config.toml
head_dim = 64
vocab_size = 32000
norm = "layernorm"
parallel_block = true
init = "trunc"
lr_head = 0.0089
schedule = "wsd"
steps = 4216
dataset = "wikipedia_en"
Each number is 128 + 24 x the weight over the matrix's rms, rounded and kept within 0 to 255. Layers, rows and columns count from 0.

# layer 4 MLP down, 768x2304, rms 0.0287, rows 233-257, columns 128-255
[[140 150 125 153 128 133 136 125 162 131 162 108 168 145 131 110 162 127 111 106 177 131 201 157 151 123 104 138 150 124 157 130 152 176 104 135 154 124 141 135 196 130 120 136 123  98 118 127  85 125 162 142 154 117 127 139 145 131 133 111  98 148 129 164 149 123 151 152  66 140 130 145 112 141  90 114 115 127 131 133 127 136  96 128 135 142 143 111  90 150 145 146 171 131 115 119 128 160 185 125 131  97 131 146 166 111 153 100 139 127 129 133  97  94 145 132 105 170 129 150 165 111 121 199 146 143 175 103]
 [115 138 142 132 106 144 120 124 143 140 128 124 122 125  99 168 116 126 113 105 136 102 149 129 151 131 119 128 135  76 132 146 139 138  92 158  87 144 153 125 115 116 131 109 109 144 121 135 174 130 127 135 118 102 114 158 196 108 122 129  43 136  90 129 129 125 140 163 112 113 152 134 149  79 113 116 110 117 148 135 156 140 168 188 124  74 126 141  98 143 140 102 136 144  98  66 157 110 125 126 117 144 116 151 169 134 135 122  91 165 135 142 138  94 118 136 107 143 101 126 133 133 158 143 125 130 130 146]
 [ 89 169 117  70 125 131 104 103 123 168  88 161 132 124 129 111 131  86 138 118 141 134 157 147 150 147 135 162 147 134 131 178 152 178 103  99 145 136 155 143 146 151 155 163 100 174 124 180 139 119 138 147 100 156 116 119 134 157 103 127 136 152 128 110 130 105 129 121 142 116 160 123 161  85 138 100 116 145 116 137 122 118 131 149 123 163 145 106 151 177 137 114 140 131  98 158 153 130  66 165 133 168  87 147 135 141 109 132 130 150 106 107 131  90 139 168 158 131 147 176 151 106  90 127 170  99 141 134]
 [146 164 133 120 165 134 150 160 117 150 138 126 122 159  89 142  95 167 104 146 146 126 152 118 115 112 137  73 134 125 158 139 144 114 104 163 109 103 119 138 103 153 141 128 109 131 149 165 118 149 116 130 141 140 142 165 128 118 134 172 166 121 141 167  88 123  93 123  99  91 104 107 173 130 123 173 145 121 129 116 132 138 150 155 162  98 146 139 130 147 133 167 109 134 119 147 131 122 131  98 125 103 167 123 134 149 137 129 162 114 132 137 144 118  96 151 130 134 130 116 129 180 145 141 137 152 105 146]
 [141  98 136 126 168 155 130 120 147 134 145 143 135 137 135 146 139 121 165 144 141 136 122 145 156  67 151  82 178 149 138 113 125 156 154 135 140 149 114 135 124 127 130 103 101 116 109 132 119  65 104 102 129 104 114 181 103  80 156 117 113  90  96 116  92 146 158 147  77 104 112 128  89 134 134 149 148 149 126 143  95 126 167 157 182 131 146 154 140 128 163 166 135 116 158 168 156 107 144 140 138 150 113 127 136 133 107 141 123 140 124 130 135 121 150 130 106 139 134 117  75 120 139  98 104 114 154 117]
 [ 98 120 137  95 118 132 160 162 113 126 138 150 109 158 105 128 118  77 159 102 125 141 126 115 135 113 114 135 130 180 105 142 136 145 159 123 113  80 145 186 143 141 159 125  98  97 154 156 169 139 151 114 128 114 164 105  60 123  87 129 176  94 120  98  81 150 111 104 155 158 118  66 168 112 105 150 128 136  94 131 157 153 150 146 134 120 152  88 150 107  86 125 144 125 118 112 132 100 140 132 129 126 121 138 146 104 141 126 122 113 155 105 158 104 131 157 110 103 135 117 147 158 141 111 107 136 110 174]
 [115 113 107 139 150 114 158 132 152 125 144 121 150  98 114 116 102 151 104 134 137 131 150 141 142 128 115 148  84 124 154 122 171 120 155 168 141 147 101 156 111 139 101 126 109  99 173 175 145 114 149 152 117 119 124 128 122  88  92 125 131 146 140 134 111 156 136 121 112  52 114 160 171 102 140 144 123 135 140 116 162 147 167 137  79 133 102 143  92 151 112 133 111 127 142 118 150 146 137 170 161 110 108 114 127 102 138 158 149 156 178 127 137 120 118 147 139 149 180 115 150 111 147 130 106 148 158 141]
 [108 113 151 167 120  84 122 143 127  81 106 130 157 119  90 162 160 146 130 127 143 124 163 147 162 133  97 129 128  96 122 165 154 117 112 156 108 158 139 117 119  85 102 188 112 163 133 104 124 103 132 176  89  83 106 139 169 130 107  83  90 127 154 147 147 128 135 138 138 157 122 124 170 151  70 171 104 163 114 148 142 126 142 140  72 161  81 106 108 141 136 163 114 119 146 136 112 115 128 130 106 148 105 141 136  56 107 104 107  81  73 132 113 105 174 125 177 128 114  78 106 150 142 121 135 111  65  99]
 [148 151  84 148 123 147 160 157 118 175 112 146 123 144 132 140 139 154  91 141 125 153 170 122 137 158 128 128 107 150 131 183 112 153 100  76 130 126 139 138 104 109  70 137 148  99 102 104 130 136 134 143 114  96 111 171 121 110 139  80 120 109 139 112 108 126 127 122 145 188 121 110 108 116 150 144 120 155 126 110 154 117 135 119 119 122 104 116 120  93 117 123 113 138 123  89 105 160 123 109  87 103 144 113 119 183 121 126 124 118 147  90 107 114 124 107 100 112 151 112 171 114 150 134 113 110 141 141]
 [ 91 117 186 136 177 170 162 141 134 142 106 147 107 108 149 123 109 118 122 133 144 133 149 103 130 111 164 169  97 117 172 134 118 144 115 120 159 111 129 134 117 166 126 107 122 104 168 141 152 106 130 104 101 164 109 113 114 147 165 106 186 155 172 142 142 138 161 135 156 128 119 121 127 104 151 105 142  81 154  88 120 149 106 119 128 126 123 131 139 110 109 137 135 175 144 124 121 157 135 112 147 107 104 120 118 138 111 126 141 148 125  98 140 135 116 142 122 103  97 165  73 118 112 139 122 135 107 124]
 [158 110 151  95  90 141 150  98 143 150  97 181 123 118 132 163 127 110 117 117  91  89 121 104 157 129 106 102 133 138 140 115 126  97  92 131  97 118 124 130 108 172 174 102 123 105  97 152 135 146 123 120 118  71 112 163 162 149 124 170 153 126  90 112 191 126 116 131  67 134  85 148 181 109 102 115 102 147 125 120 130 107 134 151 111 117  96 120 156 140 113 126  66  83  95 115 105  99 100 149 168  89 143 133 141 123 126 141 121 105 102 156  80 180 112 145 151 132 123  89 129 120 159  91 147 131 119 151]
 [129 150 137 166 182 200 146 128 112 128 151 148 105 183 126  56 130 125 187 131 100 132  91 129 114 125 119 141 138 112 116 137 107 160 126 138 117 139 107 117 120  97 121 149 111 168 156 104 155 126 132 160 107  86 150 104  90 108 138 159 185  90  79 125 139 195  63 153 158 137 143 109  76 139 129 140 139 154 120 162 120 137 140 149 124 137 141 111 155 146 117 113  85  95 136 131 198 151 178 141 121 119 138 145  93 136 146 138 127 111  93 147 117 107 138  98 116 134 111 158 110 102 136 149 139 143 111 116]
 [163 123  90 115 122  89 129 126 153 142  83 125 150 104 120 124 150  76 134 121 150 141 173 159 104 104 157 105 134 143 166 123 112 144 130 157 130  75 116 132 126  87 139 121  84 148 125 121 129 110 109 106 107 105 132 116 112  87 106 129 173 125 132 122 143 128 111 113 150 160 147 128 141 138 121 114 172 117 145  96 129 145 118 174  96 148 153 154 130 155  85 106 154 120 137  85 140 135 160 143 118 140 125 171 138 114 107 139  94 108 125 100 161 133 152 147 167 107 126 105 168 116 121 143 155 127 151 157]
 [127 116 123 132 112 106 113  92  97 137  96 109 136 130 111  95 103 112 121 147 115 156 154 169 132 102 137 134 132 109 163 130 139 158 141 115 132  75 129  93 133 141 105 129 115 126 167 147  93 157 163 114  81 121 118 101 114 109 144 117 134 167 127 120 138 127 116 136  92 150 166 162 124 121 128 158 132 165 142 119 129 139  99 112 131 103 122 161 116 112 155 105 155 112 119 131 140 129 135 144  96 136  97 179 113 120 104 119 125 148 118 118 107 142 113 147 164 103 136 112 161 106 119 119 136 134 119 108]
 [ 98 126 157  96 140 139 175 112 104  61 151 163 101  91 191 128 119 150 133 160 169  91 131  69 168 100 104 143 157 156 104 114 126 133 149 140 113 122 163 133 147 106 124 136 155  82 115  78 150 127 119 185 172 136 127 112 119 107 120 143 111  97 100 140 153 157 140 123 141 118 127 146 121 108 128 127 118 115 177 132 142 135 152 147 153 113 101 103 131 146  94 104  85 148  96 154 123 116 129 167 149 166 148 124 116 152 153 147 107 121  92 108 125 119 163  97 183 160 134  83 120 123  95  88 147 131  95 139]
 [ 87  90 146 107 105 158 121 139 123 150 133 168 114 120 179 136 116 127 105 132 159 114 104 154 158 127  91 115 126 177 121 114 149 126 170 122 114 100 157 138 127 174 137  92 127 145 140  85  86 140  95 153 119 149 129  85 143  96  77 134 145 134 147 147 139 106 158 159 142  97 147  66 179 105 121 120 135  92 151 121  95 167 123 101 124 128 148 151 143 132 115 138 117 155 155 108 128 126 139  99 111 119 114 102 133 112 128 126 116 105 157 130 124 186 102 141  93 149 116 138 124 142  84 138 138 183 132 125]
 [124 158 137 162 140 135 160 162 108  98 145 126  99 123 152 139 155 113  88 172 184 164 160 104  99 127 108 113  98 126 149  95 137 138 116 102 141 119 153 138 173 145 143  87 108  97 125 114 130 129  97  82  95 145 175 138 112  83 150 117 115 135 145 175 123 110 124 104 165 145 114  95 124 120 134 135 165 122 122 114 112 122 160 130 130 129 126 116 118  84 136 138 127 167 151 153 150 144 100 124 106 114 123 149 109  83 128 155  95 137 108 163 157 116 122 170 106 100 103 154 182  89 133  98 114 124 119 150]
 [145 134 107 136 141 133 118 119 152 132 111 152  94 119 128 133 115 113 111 143 110 135 148 167 133 130  97 113 130  95 111 146 124 139 106 145 124 150 120 127 100 128 119 166 150 125 148 141 124 108 150 109 121 157  74 134 108 131  90 111 103 126 109 136 146 108 128 111  85  80 107 172 172 122 152 118 110  97 179 148 112 110 165 117 133 142 143 123 141 135 137  91 119 136 124  97 158  95 150  86 149 140 146 136 122  90 149 148 115 112 102  96 112 105 162 102 170 123 117 149  83 145 123 101 102  89  59 141]
 [134  99  76 158 141 159 170 156 139 165 163 107 136 169 105 174 111 155 138 132 125 143 109  91 134 108 117 113 115  86  92 106  95 129 145 148 161 182 142 140 133 145 109 154 109  63  72 196 129 148 108  87  94 138 133 200 124 137 164 175 114 108  93  99 145 126  92 118 128 170  86 112  83 117 122 162 112 144 164 109 101  94 104 173 160 190 142 115 127 118 128 123 106 152 168 133 160 175 145 133 134 104 141 160 133 140 118  97 115  89 149 169 151 165 125 120 104  92  76 127 151 154 177 111 145 126  68 156]
 [115 140 139 137 107 114 117 100 131  93 108 129 120 126 132 137 111 130 179 104 127  97 123 121 154 148 122 115 145 143 143 132  98 112 129  85 157 110 119  88 137 125 135 169 152 148 113 144  83 112  73 136 154  99 150 102 153 169  88 122 176 155 152 113 128 130 121 121 152 127 131 132 174 173 116 167 164 143 179 139 172 141 141 106 152 135 118 122 115 166 128 126 126 128 147 161 113 133 116 146 134 124 112  90  84 116 151 116 190 139 139 141 149  60 129 121 111 140 130 198 174 159 118 116 108 136  90 164]
 [104 104 127 153 101 134 154 129 106 124 140 124 170 156 140 173  69 167 120 154 194 134 109 121 110 174 133 140 102 114 138 173 139 167 161 153 121 150 133 114 121 109 139 140 170 117 155 123 118  89 153  99  83 123 115 148 140 116 103 132 124 101 121 179 199 130 128 105 133  22 117 140 130 156 123 108 112 111 111 110 136 140 105 136 169  94 148  97 182 155 134 105 130 121 115 148 147 144 121 168 152 111 112 157 116 152 114 154 110  90 149 115 168 102 197 112 112 127  92 129 151 122 131 187 136 172 139 127]
 [ 96 108 108 130  95 123 166 100  96 137 145 141  96 112 133 155 127 126 133 116 134  98  60  93 103  91 133 130 122 168 109  91 128 116 157 152 167 170 146 129 116 153 127 130  99 140 127 130 113 144 135 134 151 140 127  80 119  90  49 150 110 124 123 140 108 120 114 155 147 143 137 134  95  92 122 152 151 107 114 139 112  95 128 119  95  90 141 162 119 145 128 132 126 149 140  98 126 117 139  97  84 154 102  83 121 126 127  77 104 114 137 144 101 113 143 126 151 152 147 118 164 106 119 108 121 113 182 128]
 [125 149 128 130 152 134 135 160 143 101 175 145 105 108  93 183 102 166 137  90  88 115 157 149 103 168 110 159  91 124 128 133 138 144 124 155 126 132 147 135 123 133 164 153 170 140 153 141 136 185 163 131  97 165  93 140 126 126 138 121 126 133 153 111 120 190 117 133 115 145 118 161 180 132 144 175 113 157 141 163 127 171 127 154 152 138 110 119 133  97  69 146 147 138 149 158 120 113 141 157 123 142 134 116 114 159 125 131 172 177 117 138 139  86  74 114 105 113  85 113 120 129 149 136 125 131 127 143]
 [115 138  85 163 127  94 121 105 131 153 107 143  91 122 157 113  95 138 109 140 130  97 114 155 118 119 126  75 114 116 141 123  89 112 125 150 131 133 117 178  94  85  89 128 145 108 152 138 112 142  93 109 156 105 117 161 115 171 135 114 109 141 179 113 153  98 118 105 122  60 154 107 152 111 116 114 133 128 140  81 116 127 155 145  92 107 108 180  79 167 158 135 126  95 113 150  99 178 109 141 131 123 134 138 102 121  90 144 116  76 124 135 140 118 130 157  88 146 134 117 123 136 109 139 145  96 125 128]
 [115 107 156 144  65 135 119 138 121 103 118 112 148 120 156 139 105 127 153 154 132 125 113 104 111 123 127 121 124 132 130 122 137 125 132 126  89 145 123 104 147 143 137 124 150 127 110 110 110 113 119 107 133 154 119 133 150 140  94 132 148 140 140 133 132 136  93 116 136 134 175 152 155 149 138 150 155 149 143 115  93 141 133 125 103  98 125 119 141 163 119 112 131 135 156 106 128 123 112 149 117 113 166  60 116 125  93 113 128 108 170  74 116 121  97 129 120 110 123 208  91 134  79 120 158 142 124 106]]